config.yaml
qk_norm: false
attn_scale: 0.0884
bias: "none"
tie_embeddings: true
parallel_block: false
init_std_qkv: 0.0237
decay_shape: "linear"
final_lr_fraction: 0.1
seq_len: 512
Each number is 500 + 25 x the weight over the matrix's rms, rounded and kept within 0 to 999. Layers, rows and columns count from 0. Numbers have three digits each.

# up: layer 4 MLP up, 1728x640, rms 0.0322, rows 1013-1067, columns 240-319
# down: layer 4 MLP down (transposed), 1728x640, rms 0.0275, rows 1013-1066, columns 240-319
# gate: layer 4 MLP gate, 1728x640, rms 0.0314, rows 1014-1067, columns 240-319
up1013:493544510466477509515474522509464491553477489541502451476498513454530519491499528504485453519491491502524527487507461475489476491505534514498498464512496545498532535488537500490519498497509512479484466512496543501500532521517565468520473509
down1013:515468458481474520481491544497539480479514516516520499489500478505536503507510512469475475516486559502489491517528567535485495471516483502498487463513503518500470518486497497480500515482488529468530516459488551516516512521497491530517491500
gate1014:523534527491472483504516460485502456492504483491509529532481538497524474452477530482499495489502460486494516481481496501506503453498537448472499515480477519522443518505522465489491487550528507499522547521502457471485469462483498547506488520
up1014:519471481488556487519472519492518491508478537507542484528523508484497503445488487475492513535499500458520504493512476527526531494516556512480490501524458497503480479488521476451467457479520488488479538482484511496483494519532531434497484477
down1014:496488524526463441493470527526488497464489480499486537473459465530487579566496516470508512513508475528547516551489486551513525496480536493562535491504531479520474496534472465481483526557510496543538527521513477472482492484511522521507484488
gate1015:491491467501469462473479513530510522494468501493501490505540490522481545492446482471504521485466490507492495470531519528505482515460517515544531487499496542505503439501517537531548497480533494466533505501527516501558513461477486504495482489
up1015:461502498482522486521476472527546519492492521511507541475518541496483521538494463482521451513521489486515541462482486535514489520524523490529500461562490481544479459475485538537471517534460501487450515527489503502507526548482504525481493449
down1015:532525485444446499470497494495530489462521543500492499467486499473495485479484549478532508491494486574494533513476532507442492461523545535449453527472490537507495503485548477510497470494501529492484474514485463519547517479500484529483445484
gate1016:505524481458520500546535499504499501523496533516478527499549499494487506511483510506451547480533476476477502447481476517475491493494473489469510473519510551516544520487480515476496508488498508480466476471510455465467490527569493516507471525
up1016:505468504514517503500511494491505537480466481527475509538517536503511499489487486530507490481521532530493525477498499547451496458440462473494519489539473488503454501509528494451516541490476531519470537493517498524478508451507468540501555454
down1016:527479481475503495492512495474495473516511487493482499530522486497468523501514489461525518477487499531503519475517438468503505518453526515490549510509527500465542491480485510571519499470499504506551494481499503525507522520462551489550505505
gate1017:532468520537464528496447440522538455512522509509491511483454497482506499480466471493420503497488516486461487507498501459489456449482488487461490509476514464527498477511486498523458468493488494530507521483480497518524502477502517513536543502
up1017:471521504479487521466453498505492429467503464495494492510524473496531482520514480515517468476479496502473465469467552507477462493489517514459503450483486500483516525494506513490528477538425491491478524533479482498451490486489474527515531466
down1017:489525509520482464490534514538500524518510524545517526467496516471488477542497454515514471459538492511457496540471525527511518557516524477528485506483507500547523524531506506444491535526501506529501544482458463505479519475525437479510533476
gate1018:486481529465477477534493519474515516506478496506495466501454507509521482496515482446526510476478526526493479469506502441493526463463486517513531551511500525532474481492465521477531487506493511495481489472524482506463543568507542514549471564
up1018:490477511462492491498536454525488481473489457501494475528488520492527464501517521473492470492520530516506511513457444476535510492460484497501470448532481505567529490471511484476520500490531468471519486502504479491500505504507576508532463511
down1018:482495501529527476471500529510532537474484533491512503503512506499474484500479474479495496495494504474502428485506506521481495487521509551516502506478507477512473508565464542496516532472456504457535497508502472517517482488497488470506474497
gate1019:485525459486487534514508484500495516498521484474511502501527506471429534438496546471460507464506490511525502567523503529518523517499534515503480573479481490495527492542491490519505479497456464512477441511516524493479517487475508498499483507
up1019:498565450482480509476503444543460461485472493448477512519539512551441514521473466505462507497486505505530510524477500531512496470491495506457499517490487506469484443475508500502479502518468510484441489446488509559492479480475517527460486455
down1019:483505500500507509529493498481479464499539490561527495503507510514515521458542493492474510466482487471505514512505500485495524523494440473477519519528463477509499504488440493528504505548492513548509461475493502482505514537455460506567506452
gate1020:487474486539515482510476504522482481490533514503536462517493503496466508489457445480459490506507474517494481477487497516511508524504531479498513508492456520514490534520486493475523509495515502519498500517486521476483465477533579512542518465
up1020:540488517488492506428500459509450474549450469535522492494510473519525474515519494490498489464517516511498516497491446484453547491500494539488511487537488521519452479500500518461462491507484537464509473496479474509486513528537479478481487482
down1020:493475468519526480511501504531504499477527507475454496487512485486491514516505510476530477480462479497499510499489531485515467494496507499473480523471493475497500482499540490534510519491481491517505489490537522481489507482497476544492496508
gate1021:535465515523453467580485455546486511489513522508498495482522479474511459502509512487495486487493486523477503482482510490530473496453479492529506543536482502506464473517530485535518482545540503507471518494461531499527521506531494535469511502
up1021:495455527524480443550497517530468508476495534551486514431451488490534488496468523479497515506567484484466476476558494450525513512456565526505488495477503534502501458500535442519472492538510539475485488475443530534491500508572500477524484469
down1021:525480519475502471503500463508474525514532507476494512503473509476481482502475533505530463528512512504477516473553419483481490535506487491458458543526451523506514522448515464505504532504507518506530456502445530509496510519526509478529504541
gate1022:550487488496481544475510468454432472487507518527515543522486489516480500487507528474508438476467517575519477489483474518520462530454513506493498492460474510510493521475517511481477526520506496484517490508506537509486448453502524440457543527
up1022:537500469517479472510501460496533518499504520521524474459519498491526501544472491524517521528497473477481495515496534514511532482484532512471522482530496493479459475507482483519532493471490455482514484462478486514466485512506510513508451482
down1022:495489470513487520511472522507513462516492425523509472513521464483529476468535547486506480528528521509524481525455499500509514540492524516468522462486477500465508498511500497489539499510476467470505468508480499464516469490503523547534473479
gate1023:466517498498494500511478457519500518512487510513539524483514507480498477511486471510498497471519488470518533512539502492551456502484481458500487514487583498490494567517498506514475542500490575510471475528551502459468506491518501504478538522
up1023:553488459478453508483518473443504528487493483485483517523530492472493499480493551527459472513505513505499492473501496507571501463460530507502530495539486519521540483558467513532478519506522500489496493517501488484464472540484510497517535499
down1023:507502531512492494522469503518482461480556461465508456521510557509502513503491472459483521463515535553510461529489494495499506524525515499540491476554469473527479496513467492508484518511480519484515491523467473504475506499514496535518478504
gate1024:488511473450535495504521533510498528505475485499511478467500485529504520497522501497453509520513515461434503530520502523489510553519510513508509530527512488498532467496455517471518495484489478508482511538501519509490518457529486499514498468
up1024:478502490524492523503496515526493515517550508475485470485497470514488508490493533525518513470475500497477498504487518470494492513523503506502491462488536511512519477513450497519505476496540447473520487473474483525496495496514495506483483535
down1024:489509478487516499542492500529512499512466501519490520474516509486478500493503506480519517488507534531552458490470488467505492505461484480502534522501511489487497460520489510559478523509498526507539508495505554519521512527505512460481488471
gate1025:474480508499529497493463491539543518482467499549478483497492544507530522489527480491478491490498503508539526505507483456479497504501499491488520513524466497528514510524507518532469524503515501475558484457505497504503460494493527479480513520
up1025:531481459545502482457505521476542482536475489481446486508463480521483520517479529499503550489512506517485528539472477531486498493447478501522458477448491496498477504448496487479498505520541477487526509491485473498509459461480499501483496470
down1025:523460554493508529512497537496502516475507515490496504499526552515474471506480478520461538560495557494471487467508489497511484481503473479494511469469490476501460529484476524504541507488497478490456486559468484528494488507492520476451518530
gate1026:544500500452502485484500463463539565491501456479503481480454486494506500420502493525516497511461505504494458495462505526516523491513519493495538492539482462476489493513486488486489464473527498490515514527491507518486518508512513468532506496
up1026:486539529454468505483517543495507508481480484493522480456524479530465535495517524543541522482517498471521487494489527490477524475503535495470502560457533517504557486476516478521503466453490456482481512467520509535495497507482491492485484495
down1026:525535517474485469508518479470458484493499479504467520498495445474516503455458530471453508534526459500499528504501451508497493483490536461536533482511483486433477466527513496453536501512500502524506515539518486481502496524481472506495512501
gate1027:533463484511531512520516523513526526510520518419517475532502469488509471504462511444494521459519511457507517550516484529517518467456453508498494505571444484507462471492517529531501499441517468524502520550468513457501514472529472519526501485
up1027:533468512468487514474468539497485482480512518520467553499544504493486530472504545497490463501516512523530493531470500534515483496494454503505519511517488472472494517536533548510493524511541517531535499499508545489493521468461479494477486499
down1027:479494489516500433476510489490492540525535507504490506500463500460528502489491508519500460526471514496489483511497477496481472469497544511563488479491524527523517480496489497527454473538514505524488468501511466465469450521507506542492527518
gate1028:493456504515508521451529485497572512517514486474526457459493483506500484473436519468510494498559516496485533497518520507470508506533503486480451499513501513499548499505505455462498511504510508488476482496505512453515501515521463541507539512
up1028:547483480516481515468507463511498478461549501488511511489486478476476529452500474492510481499522507486491506479517519542494508526527517545545519511504534467486506457516533543477526509486484484509484527569485546537539554477514519482485490496
down1028:518512490474516491514534496538464486488521483469520499507511507507479496499548485547448512486475546472531505484520515475476517494487527452469509534521492511516482501478483492506510488511541520484470500454505469526522470493469451487482490528
gate1029:557486540504522458504525464501505464514450520521524496498503520536467505504479529513473509470524481501521482483467545499495523518477509498550529501475521541500502517482467481517539506513458518493476503489526512480515551470510520487504501502
up1029:488475451483493532467514491526539495500479526477500503458520487486516498510558531500458433477490496489493517535465529498483507475504501468514471518489527521499500502465443489504505518487497485493490479479486487456506484486488487474502506481
down1029:478502515514469515492496487486490467474534495518485514508536491504541510500483454491518473508508483443471507509511464512529550510505506465485485496496527506524509479516515509516504482486528507524492487513496476493510504536524501526497481510
gate1030:521480450516470503483505477480519487493540546529465499495545579479545468502499517507462509495518462521499491475492512492508491511468545485506487531516523519474502523528466494492506531511513550453489505472473484482485489479483500507502492456
up1030:505477464469526478513477499459479477468490490495543505473500518495509556469525474503482482546492515501491500515516499490477502497466487458498536501487525487500535517494538488490493504478505507530484458473485510489541514528516545491511482518
down1030:508496490520504533487546524513488521528519534488496504467471463488520480492505512512481499507503511514482478507503491498508508468529490530510520500442488484480469486551502553523494455521581504497490493514535535502487467464468464469507505510
gate1031:496562473508522517438514497507515494505489458539486521490488545493487416513513472494487499498466522468524507475468533549474514509536501536507499467495482471519533444443482498526503461527493524441499497505474518471506460508479531510458494475
up1031:480559532531491502470473473494521498495498461485496480495474542527509475530526510525552486510499519475462502465538503528494519496484544494533499524492492485446508513487530513502464466526489485542491512504505481520506521526501484518487503488
down1031:509551507523477481523485483509495522512544512517495519460498530517538523472523464482531481516513486538535544463496483521499524461496500505500472564514477488519514509532534489509501478511527491521488535511492485490500462474512490504541540491
gate1032:479491466511472478498460433479488512461486498519515516494530506462518495515511517523502516499498527493436522516524499473477518493498514523498543522508479513550496513488475518492494513462482506513499523495431458521466504516515495469493464494
up1032:472499505459509500486482510499486493535499530498548519482506462513448495542472527469552530462451546502465504471482533475501481467497513481505482516473508532501492533443520479536501486471486512496508544498462496506543534492534525531463518526
down1032:519548503491472520484490465435498510505482531473483507525486474421530516528492498461515514441520548493485507458521451512492497482500521526491527513487499511537490492518524479477498492492520518483510520532488499547468495458488536463469501525
gate1033:526478553512500470474532517494459479485472483513502489494477500476505484483500482479502505450527506451518499533492507448490445445421479491488475513486452503505466473539504546483497533484533465463474533435491525479523517509477497516519491486
up1033:521512493509507489515513498480497544509508497505486502526519533507523484521507466509492498509484501479484498514502551557500476509472521530499491453501510538484485540469487490490450507505489490486496494516429487530574488501473487532504449521
down1033:543501537507487482512500519487550481441496510468514495500475561473509516515450506483533479510505515528539503524487481460439489500501480489499491457507476477487504470503543492542463505503468510482517528531517574513504472480547489478471507492
gate1034:488550506482516491494485467485498500485503504451500510502466498490508486539467503513482472518495500449514487498510488464525533538495514512502514486505455501474472476497521538492534451468503465503505489480468523520480524525521518493490466526
up1034:473516550483471529465535462511496523485491481462486519467511481594490465537527526470497493497501515530531514477497451494477510511466454478540492466493484501521527453517464485497514466482464552464552502469481498510504512479473494484514490502
down1034:499514516581519502498487506504492496508498482469510512487440512495474481504507520541527492539534539482499450533500469476505505477527482519515512467455460500499537474509522512488506547537530498497503485470509497486503554470489505510462524541
gate1035:520506445481538500509520469511475531526520464502482492492532539443476456566472513491540526478526506471472482506487509539495528477503515512498503505497499497519462525539453470498522497532467476507506495561492471474487444500500475500489472520
up1035:484525501535468469529525480460536498480512486540533452530516509493519457488514502529531493504477498470481517468521509494457494511515445517498499474569483535491486512476526548520492477463499556477518502510487500479504533462507469527496472523
down1035:468485444496538535500510489504503490446514498469512524467481507520497544520460500504485511534491488551503520502487466464468514505508489539471521478492503507490539469492449469466502522498500463487504539474515449520545493569505508522520492469
gate1036:495472511512473518486451500476513497506496524508445536498511525496502522529499474488514513540507504512484420514511536521466493510520497490523502518487493523519521512485470506495487491515512493543516516530425457511524510465549517459531488495
up1036:512504518484504500461496543510517496470491488500500472508497485497493496468499536476523534470489454473487477505554493512501504496499498507485493523516500527529468475459499497515509519522520482527491501531491531496505511550544509507480474523
down1036:510542506519523493498542510471526476505505542525508497522556483444474511525507491515510486479520481521522539491534503496460508510501502500481468529521463454503496547470480491502516475485478491497510470464478502518455474542508471541543498485
gate1037:505541482558503465477518478489535505494461525477516498503509453541502503502472477502519517474455473508467467487473517551490462485490483496498478526479535527492511492540502488476493501470468507507516517463491550561520478475480485456471488464
up1037:489536506483550473509507472489524496543493507479509500499525509494492506492442537526548563496567504468460487481475476561502508502507497509515513492504509526517447499509519502500461511522518513536489491504507490477472504499477495500523520516
down1037:464490487532493512504547490492503511500500526493518503506474503476507495483481458495543459498491526518495483464531497557495509521522464507504552517499547514487502540551529511481476528497450499530491483485512489526460519464489497461515487519
gate1038:506499456498500462437459510492517474467516519529498515455505505501497469506448519440490483473475515507490519525493461518466527540487531527530445478485519520503505503501470503500527509500484515497535456515483540470532543497480480504488509407
up1038:532521504550521525553495523531518465514504522499517517500454510537506481519500492530512485516486519487491467490471493458513509466458491433488459462523542522526498467479511518499526517501520518507479532532478541445559504451441469464550495453
down1038:479515527487539463426502483464535449542485522491525472498482492441528504509493495423471437530455513538542458491525537468494461530493530510552488510518517477478474594509500503540479483507493477548522512467498478495512521513493529477529521467
gate1039:514490506499530534457517527517511511483445523516483478497480539491480486494522482492455501461483481493537486480525505504507544519516506495550488488519496489542502481521520531498488482530506528503499479516496513520542463514501487510533522460
up1039:539514446509456460492534487471485507497506537528546549482511500485541484478486532473475475518517508509478493485484531472509535498483533499516512472494512487496480509486533478489497476484471493526481482537502544491499476516457484493471510464
down1039:495523538488508509425504504459513438504488493505473527463517546486494497493481492460507502493516501495496494510496529491520484488486500518463495482524498489481479485539525514491498488451506524526523500480514499516502485496528503514503497498
gate1040:514519449506464485523493484533473528529498488507534486498522475530499529506522458515492503504488529536499516461454508485473502487483501512513534478537502495486467500505514483491474504492490503502416486473454495487579484501490529524505486494
up1040:516466504472514530449468508502507500498486488483490437489506500523503506547515513500542473450524488535470507534517509535477481500476497530473460537536486481482506487505455473496476494482475481473510459516544574505491454480523494535448521530
down1040:491521486518478511518495475482501500520516479476472515483530478496537461500518536544493503517482494495477496525548479477476502461496474508486518521536495480512463535514483516529524471486480485498497513515485498514502526493469486497547469490
gate1041:533528515468489520481512511479525524508531529481490494504483483507479497532489514462475475498509515485481494492455502475541477522510524508514495496515495483508467475525488423503506500505522450489469487482493493495528514528522493513479514512
up1041:541486463497470514532448531448509483472454509534515506495504525560503468469490500551469514497505516467537488494472488511473486510536547502517488508506536508475480466511482503487503512515445470518530525511497468496468493521531526484507530527
down1041:493511509474500497488501490524494505501519541492477461503464502454480497555514542496526492486503534489438489471506532513506479533476466503498476502477504483518499489503524485524529472519530530475490482506523511488498483494476489503503536509
gate1042:496518495499489516516487491558480440523487513502497441499492469487533486485492497477445528532489461500533456463448455497502523521536484478488508473528484523517488501496477525480495502500530479512473458534527531513485493506476509470512465479
up1042:509507566479519475484488522497500477498474494484516468494516500503494486499503500529524537498487521473531525461502499505497497480521460511500513512474525534536509535466461482456514499476520488505520523520534487523477553457498472492539480521
down1042:464456515502478476499467491547480523454529512518463500524488487533486546519507525520560511534530508512493544524507495496528445539489501490483484489508509510523489472445459508501467515522521500535479547490487450512481517515494508515549506488
gate1043:507486535505482490527491506518506518508466519496506458496490515494491469513413524508475529508541450504499488500497477477519484491464518506503451528455488525496518490501505499486490450492491459490496523461484526475530484513503501504501471480
up1043:497517546512528473474495470478533481504529505481536487462503490470507512493527486531483514493503491478486482539520501466525524513488515552498464477509508481484483475485515515484524470503507470488506540525466540467532474487491515490532514453
down1043:464477532505463532474494467518460449431526503464506544465494476527481506497511501516491543442489502485514442469536483478495486481509499523501487478539526514562548493500549562487497487512537488477491516470466510502493540481481482519509480490
gate1044:503461483482485476480465487496471478480498509514497503444497492483545502497475488481504500470479472470475525510504505498555525514516509494487462499499509507476516493455459486505500509459545479503539520506523503473458490462485498506459464527
up1044:468507497526491508485494536529488473509498483456483475478451460492475507445539478487485479485458508458494515484480524473492519537506494525470463537471462486491523476502530524464462534456462537493530536474502518499540498539495472477481491487
down1044:462479483469472466522495506499496453560552530486478533471492460513493490532511520501480504534522522507473547513453501498495473476483518464464458500516494542503497527492444492497515497530555485490519485490496526531451488520465509497524492537
gate1045:498510459520545461506523492523490536505480517528546477533449507506495510497496500529473516501463487448486460514472496513487509510450471501467513522521479534500483452489507455481528473503504454527517501475485471506526477495535486468469452522
up1045:471537435504511502517481469457481460519508515537521495456513447458533506502491559518506509504526501502499516498447486515486489468507508508497483497472552491508526509505488476529506518497515469506499503532463517490544528498493544521446472494
down1045:467515489499494478470544524495446497494470484514502539493499496495463489516509498519501483517506537493465533495505479509511444532477481516468462459527490525486536468501489521506500481498526486494503472465500518536493492488497527487538518463
gate1046:530499472545511490485465530471533484526474512530519494497506510524491455513550485500539505519465487492532495537542511493533506494533490509483520511498508494507521549521481451504493520503484489490487449498502552490478503518526488495487462491
up1046:489492536512461476514512474546529495496478506559518510505489511468489459520514544508472471529535454468507484509484514434453477491482513494530507483497507528503492502516489454495501481515542549528482456519477501460497475494476485506525524495
down1046:489470512502539536518495493489544529523463512479537544517485499521479516494495544443507493494519471517549475477476514484526469539544511480514491542506481530497517550507517502503527513491507514528517539525503517477457504487545487502557491511
gate1047:465520518505511534521472535519482494498495466493487536511494465470481455485503471463484467495494505498483514462516469497511531477524479470505512477526502484526530450503462505530503484506495510480541484524504537500479531527486493454541497501
up1047:515495541472482514510493552527465511477501539482489531480492522488482502479518510502523443514500513495499507529501482482469498484485476495482549514522517470515505508540451503502461498507492460525494534466505526528507473505486518497513486488
down1047:479513507511496503498531504488475459510499499460513494478497498482538496508500494505485528485479518503526483462531484534484473495489481497501510476525497507442463486494538517517463593483520515519466513481497435505547448531469483575468533479
gate1048:486542535498485494517459475478468460503506514481519545476551494475531447502458522527494527478463452438480484489500485520518491534501488520431482499531522479479507489488499554509519469507535474512491534526464504525514470495511459532496476507
up1048:490485502496473496483540503515526517472506494496519497502482497519481481441505513475516484475527476536456502501490482512496515500513521507526528502507530483487504536543533540514521505460463470529482482509547485487522469501507483519480563494
down1048:470550537521514515529524504501493523491485485495511512525526504503508516493515472507517488483466543503502506539490503454497480518496479532465491492521539511476450492495480468520501523540488496487496505443452499547485507491481514515539449530
gate1049:510498505504488537515515493491464505511508497503477476514514508489507482502491480463451467525509514481468502496469492535488511516525499496494503524485447488507496503513517532510487505525499504502526553506513502506459445487474492529531504524
up1049:484516493507484503515480492506530517548451497493496511542492451527466535543458525491477525521463489494456519500490484445481545505520476507525529510498494480512455506524501468483530551496489484492508503506454505516554523468518462487463500474
down1049:505458521478488485510499490508503517497492528493552518524504531497510524454485483443505509461488491489465510506538521488512483474468480481523478514511518448524513502529533468521500468453464496480479503480526444474486516505505496476541469469
gate1050:507488490526509509488510544523481522491542550488490490553541491482491511465516461506523495505455516529522524515466524470504486533510510503481537530485499490497476482506565498464482466506477494509496509489490540512486533491512509453523499512
up1050:496505519505486459477534461506520511490519497504500501490504512480490538540462512478510497479477491440522496536504472498473469489514512507524492492478490514498540492524482504548471513481518482483472472503481528513515467546406517538467493504
down1050:497501485516493486521499456473459496503493468464495517478547456499496501508517520533496526480477528458492487528481481496505517505499516537539472506521492466497507499521526466534493516447520508504512493530530487490500494504504507504499513494
gate1051:509505509489523505511482503481529480525500520520480500533509530523504516500493500479478500473503533491507501503536457494452489469494528556508519502501459572491482464507507536480469497499499507464473498485498505505499483509521506493539466545
up1051:482530509492545484489483544532528528497485497506505493466520529524493520475545497479507537498482535492498490471565530492548492503486516467542459507497459490485511478508534497511499480450506519507537472494540509509442492494509472456484470507
down1051:456538541498487536518498523480492492466483512516528487523547499482466485488537480515474515477443519501527511489470474515522517491522510534515541485470520470475486495547487499503500501490505485522524502541428505570492482473524518534530460460
gate1052:511518498473496484550503537512505497521495501485508481519470448511437462530517497513510532465516459482508513504491556497427491462542508518525496520507486508560499497477488514497472507452500515488480468461501542539529473473519518510494487516
up1052:510480538524464458481511509489523482457513496524527498467537473492528494477477513511507504523503493571525497514525475513445506486500543477541505517507528520505497595491484491526485484499492472473497498456507511558533504532516485490442513481
down1052:450501471467479476507493515473498482559508486492515492526512499433510538507487521488530490494498549502518487487523489502487493502504534477539553453485498509507547496492514541496467505490525490505505489500447503528433520506521476547503476507
gate1053:475507481489532480505502507496493548467484482515517507509510514490494469515515534495518473485484510505486513529534552533486491495487494478465546513476488478525457561471498504509472495536467493510498506486464503458526484520496463525500483492
up1053:484497494481494485511530483478511498510462488480481490480502473568471489503521481490484481514531548476482542476529497516507499511482507483529494481504443449544483518520519527525458469511495519470525496540476523490479495482507525489531556484
down1053:511505441486555462479519529501507514507504519497484449478522514519495518463480506470501550510515516493489471462502464520491517470502500522463501523522449476504470483482527489479489492498489488528522508540498502464520489500525553503466466515
gate1054:550517531480516504496509509522458496488503495443468484488488448517536465514499547496484538493536512480533512447490499537513485501483508497534498487526496545541476492469509508505525464493498522519473500514468463512443496551504494432502483506
up1054:520512499478504510505492500478527492495520531486512495478496494461471503489492494452487464497478490531510491495508481438493545521542458513470491540507524502489501522535478480514468464535432507510461506507499532486535506471473544507480530492
down1054:483522447532540503501470516498506538448513455487497494491476453526499464489517520505484506445526475515506495444502481489502486531504530505490519521571509537481547499486514502533491512491501490522512509530526488513497499523499498487541488493
gate1055:504507495498490510526456482487489491483495479485514445540542505546474498477490534485513511545486529538477471524486506467510498503508504479525487488487504503539508510487489537452507490497493492502540514477453514504500476496512478504471482502
up1055:447463483495530475510475502520536558520484498494486509480443517461467534496494516507466553532487500529542487507470494496474587490502513507495465502480492543467477528497508518491486451485485520536522511491496470539479516484471491474486443502
down1055:479497523491520480499560495493472478513473508521523477492519525480505491501510470500462476472506522507454522463485532528476494522485521451525500520488495494501502514513520500495496496484504493540493486524518486516549453490496483514538535497
gate1056:516500518444500491483493506492501505489491520489484518505529495502506511476535518473496457527513503544493481472477467505499496518518481485502453486518505514554480479464498505496498424497479535482477515527481530503518497469489491485482482559
up1056:514510459517522545497490440546475504483501514483535555489499465565478492516514511519477449500479511483527464499444514484496548450482497518481455508479511478523535529527476532515518486519469480518470448518502493458505511520543490523489440501
down1056:518495497524507526540500459480521471496469452467508437508497480476532528455518486465531451505459467489557471509513512481511530498510528488508540531486494502471556477497487486517515469480503494516508534470484491498495508499516446482488478530
gate1057:491495492475525503495463509475553489491523512471498482484482461478473446483485500486490512524460495523475543507497508524500482498537504465461507525509481495465506489522489541502514457524518533493556540492496505503503518543505502493511526480
up1057:508517497512501506501520483516499474440475539485527473488487542454505574473474481512537508522486512460499481533497507538482485517460542545458510514509517479506511465551534490478510495528455475540474522485514576492481540487510494503511502501
down1057:526507483525492519507495503500472464513495512535473504490562480494511474513483460506489513494564501456536511466526502469522479513522539522511508484520473467494481503509511538510509507506495504506501474495497503486488504495459509474495488448
gate1058:483473521486533501490524497457488467434466502530480486490489494469499484462493465503510498502493511451494541539482455513506521471496498464509488512484485503509534467527496517499480539512535528506500546522538520554499489501485480481501515516
up1058:496498523546510456467482485555518531523503524500506545493475550491532483451518535471524494505528543489499505504513487493513478439476496507515477522457530470517464525460510499517514502497471533476502459472536528502467478499482531486494491496
down1058:489528490488449496511499511475501533501480488510474503543512515492471491526510476465518469477511538498536494497530467526499496490469523512545498501500508480511508510533494506510505503551530481512524532530507518535531484552493500525483506479
gate1059:496496508521482508480506481491530506533517512446523466541502518490533520502466504478476527453488493503520525439437494509488463492492522505462519483465536492548500522492502488473507476496497467471503491539490486517510494522504500492481513520
up1059:509519563522529458516499501537514505467507486523502509474471464565480476461475521519501485474488486518437490524516454522513518474499475461508469467483512491484522489524532564492530499478502499514518512488473509480507501478511510532491533480
down1059:491480481503479468508515501505546509556547521455509476502473524436474497500453455495512530482441507481499486495470509505518503493502502494502506509486553484500526513479476508520510501515519490464503515463460502522497507458494505521507495496
gate1060:511524472500516532515453502479504466533516534508509518493494521522486540503509495486503498505507527512508496523478534524505501498495485494525497500453499499498513501479525493536451484474494494506512515530504505507480498485536518487497511557
up1060:483529451510488507449520542485508540465525518468512506497480462488517465487462480479524537504531445487490479535552469525545469565483475501552508531505480515495499486482519488516492482511514477492517500526479484512489486535479503513553497438
down1060:471503534484497499487520470481452486513496500493477491460522472514493476494507533494507508489502535515515526515455501486487498512504460488505478524523503507477476534436481439442489510499500533462469458516486430481528555490502471506503517444
gate1061:515522557483520514500471445528516494482477499477514473525496528498504503507481510506502523503505515495515462491497545500460489511503504505500500460526473494519481508522518513503486517498532567486500527491478500537493519500542482511470467495
up1061:522444529552464468507527482485520528509528470532497499484510486507497502488478490475469479464526507505487479464511538479548534491473507500474504507513527533527529501496516477489515476454562523485526464479528516525479499500536524487520529513
down1061:500472503523474557522447503496501513540501493473516462507504493473491518528462499516436508501521478470534533549496565484457492506537474490528494469490502496488477523462513523508528478528534493514511509523489480514534520504503543535518426452
gate1062:529509494524480493478522491513477460520500494488537516474514517519511464486487489475500483498477510491536476511495465481483492471518480487526478517485483475517517507506467521530526516531535498469497500512440485481497474485481481488500516508
up1062:496494484476478534540452495524491527511496535541474534477509500515513431496532483497502492559471524457481486507480482465494519502510514492530510550540535493517500520493507477521481511534495512454456522542497496466488464467467485472487517451
down1062:477496540511490506535476513524487504467474446527486510511511492505534509434505494492525466500555490465461493502498552512497471514519513465531543537510487493542524503469496517498499513535505506558517518514524473480501523510534500499501495520
gate1063:493541466531497512470442453531515480571472456526483499502476495500535512525507515509443528476472538454532502506519506500484490514542538482471528523507528492539512513527488477487502499503489515498545522507567483500490460572484449496501501464
up1063:505523504472550503478510506538575476488463518489538520482488513451521533481472502464505484504494459481512529480539473511501485499493461474462504528496530507467499481508522515501500466440524486471487452527512553507523533513511490518540482505
down1063:492518527532460456512517514478504537477487471514486463542499471470504488541508554518504497470515544523558447479520515494528446503475461503520527475468535458523498452495503471487516483502513502536481541493523485514499531409452530513521462491
gate1064:503506482487493477514466486492510496461496522516433506504515538497494494541500481474473464521459544505489496470459457490514485518492468518473529453437468532525505508518485508493505433514557492489480524513454491552463485471490533439504487508
up1064:484481515503520496486524484554508483526494495454525480510504486508490522496518512537521533464533542459516534480487497526464476481513519477444502465493493493534474481512529510517527537459534514513505514447454496491515529527513505504466509532
down1064:525521507530492507573520544482560529479538544528468492483515516496533545481477506515493511488518510505539502532508512481503503496489498513490508534478499487468496520474465479455480497480486462468504503459505489545537497484461507442506504466
gate1065:552479504548573527488488512536529538488464491536489462528501516506488513493498529504525470504535433519513476489493526473480522498502518518532535536494482464494467522476527501503448545536487498526499522489521496502472507493521483464462493478
up1065:459486532448511508489457473516513503476497499531500481503511490493493470483500494464471481485548478536519532514541504501534527497469495538526529517522538503511540545515530515491491449527499494514465493468519524491511469553540514527503523536
down1065:499517465483485497485519487513525477481543488463496472518509477522493503506519480474518512470497505457500522493478467479487484460525517498497498506475490544509506499500501526470497530471527475465502505527487512487488493545496524513527542558
gate1066:535483474482479510541494454495461500564527480471494502496507493473507464504478491513506505458491532529481525516507532501447494489527503482469485498477509469482458464505503490504491495492504479477552490524506552514507449488478478529458509506
up1066:523483488542504559440525485524514529488518480463518520511520459503520477477509498490535457478510524498547464511440544461496456488454446536526515493539485485502494540467557557548469489526507475502465448464530499466547518485507491525466450477
down1066:522518471463512469474485492537548482488446493475538494520434500488475511510503481501509574497512491504491535485515530488463499480498507490456473490516518494475536502511446502511449473534474470500550535545516516477496503533502516498504513461
gate1067:487510586473525490506522523534473504482482532510488487471483502491516513490518484488515460449489507492506452523481483494520496478484542459513515477499466494526475518467475509498504496517457475517557476490496519503448525499496490459496500511
up1067:537512491476479501533485492496477500503498510476498493463515512485521480510508454478499499527481504510496468492504512508467535465541517486478483467491485478501445515542487521474518522513483524504491514518488522476514476506519490547511515509